config.yaml
n_head: 7
beta2: 0.95
weight_decay: 0.68
final_lr_fraction: 0.05
Each number is 50 + 12 x the weight over the matrix's rms, rounded and kept within 0 to 99. Layers, rows and columns count from 0.

# layer 4 MLP gate, 2368x896, rms 0.0323, rows 0-50, columns 832-895
72 59 38 31 52 64 63 56 46 61 55 54 27 42 59 56 54 74 63 46 37 39 60 47 60 54 57 46 34 38 42 35 42 52 61 49 34 43 65 44 58 34 59 47 47 51 47 50 67 48 52 33 60 31 52 54 75 31 48 60 58 59 56 64
50 47 31 44 66 39 54 50 44 48 53 61 50 46 45 44 61 53 64 55 71 52 53 54 51 42 59 55 42 59 58 37 41 50 50 63 69 59 29 40 59 71 59 48 46 30 56 57 50 51 41 61 50 54 40 82 60 61 54 46 46 31 35 47
54 44 30 50 51 51 61 68 52 57 66 48 34 52 49 36 35 45 38 38 36 43 43 41 25 47 40 57 46 38 31 66 44 53 57 58 54 46 62 49 69 61 59 58 47 47 62 72 49 66 39 51 34 42 59 57 49 43 44 67 64 63 57 57
21 35 51 39 53 53 55 34 51 49 61 51 54 55 51 48 51 55 35 51 62 54 59 53 42 34 60 43 53 41 38 51 38 46 66 59 48 47 39 40 37 77 63 50 49 54 51 49 64 63 23 64 48 35 52 48 57 24 53 65 28 27 38 42
55 60 65 51 41 39 57 45 50 60 55 46 45 57 44 56 39 47 44 59 47 36 35 59 50 28 51 33 51 67 42 43 45 60 33 30 57 51 69 38 64 38 54 41 26 54 73 56 76 39 68 45 34 46 43 59 46 33 48 73 64 31 67 50
42 55 27 65 64 37 69 34 61 31 67 67 54 55 66 60 69 58 41 24 42 50 66 54 37 54 35 65 46 32 43 69 57 45 47 35 36 36 39 61 19 69 55 58 50 49 51 32 33 75 52 64 36 58 30 57 43 78 34 51 63 48 71 64
39 31 51 29 53 59 61 41 56 44 35 36 58 49 49 51 41 45 53 55 71 39 64 53 71 41 45 62 68 52 40 58 39 37 55 44 43 62 33 69 54 51 42 51 41 66 58 60 51 54 33 74 49 47 39 63 85 65 51 48 36 46 56 54
49 46 46 57 77 58 81 67 58 60 58 36 46 35 55 54 32 45 38 50 26 50 38 37 48 37 51 61 51 62 63 54 42 34 47 75 56 58 60 48 52 34 55 62 51 44 57 41 48 43 53 32 39 41 53 56 50 43 44 37 63 37 53 59
74 18 43 64 52 24 50 61 41 47 47 32 62 44 53 53 54 74 60 49 45 37 49 63 59 58 67 51 40 40 63 31 40 53 37 52 50 55 59 51 52 40 47 33 68 31 83 72 65 53 51 45 40 72 58 67 49 36 22 69 43 54 57 51
50 59 45 41 50 54 34 44 51 36 28 53 33 30 56 54 60 59 72 67 41 52 51 61 43 37 41 60 68 52 47 66 49 52 51 64 40 59 34 42 50 51 34 43 35 44 32 77 20 56 28 69 30 45 80 51 45 63 44 34 41 61 69 54
41 28 64 67 59 47 40 38 48 36 83 50 46 45 69 50 64 38 52 62 39 56 31 31 55 52 60 45 48 55 39 68 29 62 38 64 48 68 52 39 42 66 49 50 57 36 61 62 48 54 39 28 58 48 58 55 58 53 37 44 57 40 68 39
52 66 44 54 57 38 45 39 56 33 38 42 75 45 48 25 64 58 62 51 50 45 34 71 39 63 55 53 32 44 65 56 50 32 27 43 47 51 63 37 58 50 47 39 46 51 45 45 39 50 49 40 59 40 65 40 58 53 30 40 40 35 81 32
47 53 48 64 65 53 76 42 68 27 68 67 40 61 48 56 32 48 55 29 59 56 50 56 48 60 25 38 65 53 37 40 52 71 37 38 61 32 49 58 53 56 52 60 51 42 30 44 54 25 55 36 44 54 53 38 47 39 55 37 70 45 53 74
45 45 51 56 70 31 48 48 36 51 69 57 54 57 57 49 68 60 35 32 49 68 21 35 55 41 59 81 54 66 64 77 43 46 76 37 25 67 42 47 62 59 31 54 64 52 38 60 42 38 53 37 65 69 68 38 82 64 51 55 45 44 50 62
58 50 36 44 52 39 47 54 40 33 48 45 37 36 63 31 63 33 45 80 39 66 59 48 72 19 56 49 63 47 51 86 74 48 38 42 63 38 46 62 55 47 16 42 70 57 59 45 23 46 65 56 49 40 51 60 41 59 58 57 67 58 58 55
49 67 44 56 47 48 39 32 46 49 77 35 68 48 70 58 33 56 58 49 42 43 48 64 51 34 46 54 35 48 43 70 47 45 49 63 40 48 61 61 40 62 23 57 46 78 69 49 59 28 76 49 47 52 49 31 49 33 65 33 23 25 50 58
39 61 51 35 58 52 45 37 79 60 34 83 72 40 44 51 55 57 35 47 50 45 42 53 39 77 49 42 47 54 56 33 72 47 51 38 73 61 52 47 36 46 54 38 46 65 48 45 54 48 32 37 40 54 52 45 70 56 70 67 46 48 62 34
54 52 52 60 39 62 42 38 48 57 45 36 76 66 42 65 30 49 29 21 56 46 50 72 36 32 49 55 43 53 33 54 44 81 47 49 36 51 46 38 42 58 28 44 45 33 39 34 49 38 44 50 51 56 43 81 52 51 51 65 43 52 46 47
45 52 64 66 51 39 41 42 50 57 55 71 53 61 39 40 27 54 63 57 54 49 38 54 42 68 48 54 48 60 48 41 65 48 67 45 48 53 38 39 56 71 50 48 57 34 46 30 56 52 64 61 48 33 54 57 35 25 55 45 45 67 47 41
22 30 46 52 65 51 29 42 39 44 69 74 57 46 60 56 63 77 45 43 67 52 42 50 51 67 41 41 49 45 40 36 81 35 34 51 42 31 31 12 54 57 71 47 52 43 64 72 55 43 64 67 69 57 28 53 51 73 63 31 42 31 68 53
29 54 43 34 60 56 30 46 40 72 45 62 80 66 48 32 51 61 43 51 46 52 57 41 53 39 56 34 41 61 51 59 34 46 49 45 67 20 40 68 70 63 42 55 66 55 31 55 52 64 44 41 49 53 20 53 58 38 40 42 66 65 61 35
43 71 53 51 33 49 57 42 58 68 54 46 29 67 44 55 35 58 52 74 46 64 36 60 46 64 53 46 45 43 72 58 60 53 47 30 49 55 50 60 25 53 49 54 52 45 53 54 73 72 75 56 45 35 49 45 32 72 44 76 48 59 59 37
43 57 48 50 66 57 62 49 45 62 52 68 50 23 78 63 68 49 56 60 62 40 36 48 36 41 74 52 36 41 62 23 46 51 38 50 67 42 44 32 71 58 70 59 61 37 62 56 45 40 33 52 46 54 59 55 41 41 34 47 61 54 40 45
40 43 50 27 53 67 50 55 33 47 69 64 57 64 52 30 48 47 56 68 58 64 49 50 67 52 43 50 59 59 48 73 44 47 64 58 50 40 65 59 25 32 70 50 56 43 37 57 41 43 41 26 37 36 63 44 51 45 44 47 36 27 54 43
54 38 58 47 41 51 36 51 61 39 54 50 43 54 36 60 43 48 60 55 47 24 36 49 43 57 46 62 43 47 71 65 37 50 63 49 38 56 51 40 33 54 45 75 67 32 51 54 48 51 61 55 41 57 60 55 39 63 44 31 44 71 53 63
63 30 55 58 56 52 70 49 52 55 67 47 50 59 47 33 63 29 52 57 41 47 38 51 45 58 54 46 43 51 59 28 46 56 52 61 45 44 33 39 40 47 42 67 42 62 57 36 47 46 63 78 45 63 37 62 64 56 46 42 37 41 62 38
62 54 76 32 44 61 40 59 47 63 52 54 42 59 64 42 56 68 30 56 50 50 59 67 48 48 57 39 49 57 47 61 51 53 49 64 50 40 50 40 46 41 67 64 57 44 51 63 39 61 39 31 59 41 26 40 50 65 48 35 51 51 33 45
38 41 47 55 48 62 37 67 44 46 31 36 53 41 35 36 25 61 58 53 60 67 38 58 29 55 28 55 57 67 56 49 56 56 25 39 53 57 70 47 77 56 39 49 52 70 47 51 59 49 47 43 60 56 51 55 63 57 72 43 72 54 13 39
51 75 54 51 39 26 48 51 44 41 64 55 68 44 51 37 18 47 38 65 35 37 46 60 44 40 68 63 48 44 49 46 45 54 52 56 32 56 53 57 38 34 48 64 53 55 33 51 62 68 45 47 47 49 70 32 67 51 40 55 64 66 57 48
45 49 34 60 56 52 61 41 50 70 29 36 59 48 35 45 59 27 66 40 49 37 42 68 53 40 69 45 57 56 70 43 52 44 51 31 30 33 57 47 57 65 40 63 59 60 52 65 52 64 41 45 54 64 47 53 14 51 60 51 50 59 52 46
47 59 32 49 31 44 62 53 64 61 57 50 72 46 75 61 49 53 44 50 55 33 48 65 67 64 42 49 60 41 73 40 54 38 45 38 44 72 70 34 62 58 37 59 70 50 84 49 54 41 61 53 37 43 30 58 34 78 33 58 25 22 42 46
39 44 43 63 67 37 51 38 61 39 34 68 60 48 49 24 69 34 59 25 50 42 27 34 60 56 47 38 54 48 69 33 43 76 29 32 49 57 36 39 59 48 38 66 58 22 29 64 43 40 56 48 45 52 50 53 29 41 70 36 21 77 32 53
54 51 50 66 58 51 48 70 55 45 40 58 54 40 37 47 33 43 45 53 45 59 64 49 64 52 32 48 57 42 72 52 55 53 60 34 55 35 51 65 64 38 50 67 65 60 48 27 60 43 57 46 62 58 52 57 62 53 67 37 49 44 31 46
49 60 48 54 30 56 62 48 40 33 43 75 56 62 49 65 45 68 63 36 47 79 56 47 54 47 42 44 59 48 49 44 36 26 35 46 56 62 47 61 46 51 50 46 51 40 54 47 46 55 36 57 45 65 55 38 45 42 55 46 50 49 51 61
40 26 54 43 50 51 73 55 55 48 56 56 47 51 76 47 32 47 63 54 67 57 42 42 42 37 38 37 55 45 35 42 49 42 42 44 46 24 53 48 61 49 40 45 51 51 69 59 31 60 44 54 75 61 48 62 60 55 65 59 37 56 68 65
43 68 60 47 34 47 58 38 38 53 63 61 30 38 42 36 52 31 53 47 39 32 46 38 35 62 58 49 47 49 51 58 62 17 47 40 48 42 58 71 38 69 44 50 43 58 55 48 63 55 43 56 65 50 47 48 68 41 60 54 22 56 66 54
60 56 56 48 64 43 42 65 57 66 37 46 31 45 74 79 42 49 79 45 50 47 50 46 58 62 59 36 52 40 48 41 52 47 57 28 74 64 60 35 46 38 21 41 50 42 64 45 35 22 55 59 59 49 66 72 65 46 61 37 38 39 53 31
49 58 53 48 68 62 45 64 75 66 37 47 89 43 49 50 57 50 43 26 60 76 51 57 29 55 48 53 25 32 56 47 64 39 51 25 38 64 33 54 73 57 50 46 69 69 80 59 28 73 42 50 69 54 29 47 52 57 56 61 43 61 49 67
38 39 55 54 40 40 60 65 57 64 43 57 47 42 55 49 61 48 56 33 35 43 47 53 56 52 38 56 35 51 54 53 60 45 16 30 48 56 50 45 42 37 41 64 53 41 73 72 47 51 39 54 48 45 62 50 73 64 68 39 84 25 49 33
41 76 36 51 61 61 49 64 64 50 75 75 39 38 73 53 46 47 70 41 24 29 38 28 63 45 54 75 41 61 67 50 46 46 48 26 52 23 08 62 34 73 47 52 47 36 46 34 55 71 46 48 53 61 53 62 61 32 49 43 66 48 65 72
60 38 26 29 64 31 33 55 20 62 49 59 41 70 51 57 64 53 68 52 65 40 41 62 19 56 46 59 40 56 39 61 42 49 33 44 51 67 56 28 58 36 73 27 58 48 55 46 79 56 61 44 48 38 56 58 73 42 42 66 58 63 61 55
64 21 23 51 47 68 45 50 58 50 54 76 54 52 52 28 57 44 67 52 53 60 29 50 12 40 45 74 35 42 38 49 63 31 48 28 59 54 32 72 50 56 59 59 63 33 48 43 68 63 64 54 57 49 37 53 32 54 70 48 57 55 47 54
51 67 57 48 57 72 52 54 46 39 35 52 38 60 61 41 41 49 54 51 44 67 68 49 40 66 64 76 48 60 52 59 44 32 53 28 41 51 46 46 50 45 58 40 46 64 54 46 55 45 61 63 30 56 54 54 37 89 32 38 43 35 42 50
68 42 41 33 74 75 54 62 65 54 38 37 48 50 54 50 41 62 57 55 30 58 47 58 64 46 58 33 33 47 67 42 58 20 38 47 46 59 44 52 64 46 64 56 62 45 66 54 63 38 59 49 47 48 60 45 62 32 61 22 29 47 58 55
41 54 28 31 44 30 51 74 59 55 45 36 61 60 42 39 62 59 43 56 43 52 41 44 49 33 60 37 53 46 52 58 45 55 37 53 65 39 56 77 46 44 44 32 44 53 27 36 62 53 58 50 38 32 56 38 56 73 55 68 51 60 73 31
67 54 40 61 41 49 58 41 27 42 56 47 51 24 52 43 36 69 56 53 45 37 45 41 32 56 60 62 63 28 36 59 56 46 65 67 51 27 69 60 77 54 54 52 59 54 50 46 34 36 38 41 57 61 58 54 48 56 57 62 62 61 43 29
46 57 40 51 51 57 49 30 45 35 31 45 45 36 55 54 61 63 51 50 65 54 44 41 54 56 42 53 39 38 38 35 43 76 30 45 63 60 64 55 72 44 50 30 66 66 50 38 49 44 34 58 59 41 48 53 45 38 58 29 49 48 56 45
63 48 53 62 63 45 54 62 51 33 47 59 37 33 52 55 57 54 58 49 54 49 28 33 40 63 62 40 15 42 59 40 29 49 63 45 71 39 53 63 65 55 52 58 60 46 83 48 35 55 45 62 51 72 62 49 42 40 73 54 76 52 38 72
54 42 48 69 52 43 38 56 47 63 69 53 65 60 58 56 55 49 42 50 78 25 32 36 44 49 55 70 70 66 49 26 48 53 60 54 54 42 59 58 40 56 55 30 63 47 50 60 47 60 27 82 52 54 40 50 52 51 43 42 53 37 41 70
39 70 77 46 62 46 57 44 42 20 47 48 51 63 60 31 70 35 39 63 50 60 66 52 41 47 14 35 50 43 47 49 21 58 47 48 43 53 36 50 50 49 29 34 60 54 47 50 46 39 52 75 21 40 66 54 66 49 47 32 58 33 60 48
32 36 48 54 57 42 17 45 60 60 71 58 35 49 58 72 50 51 54 56 67 45 33 36 53 65 56 63 46 53 44 51 75 47 36 60 61 43 60 31 71 37 30 39 58 47 75 19 61 50 63 39 42 27 49 57 36 71 41 41 36 54 85 70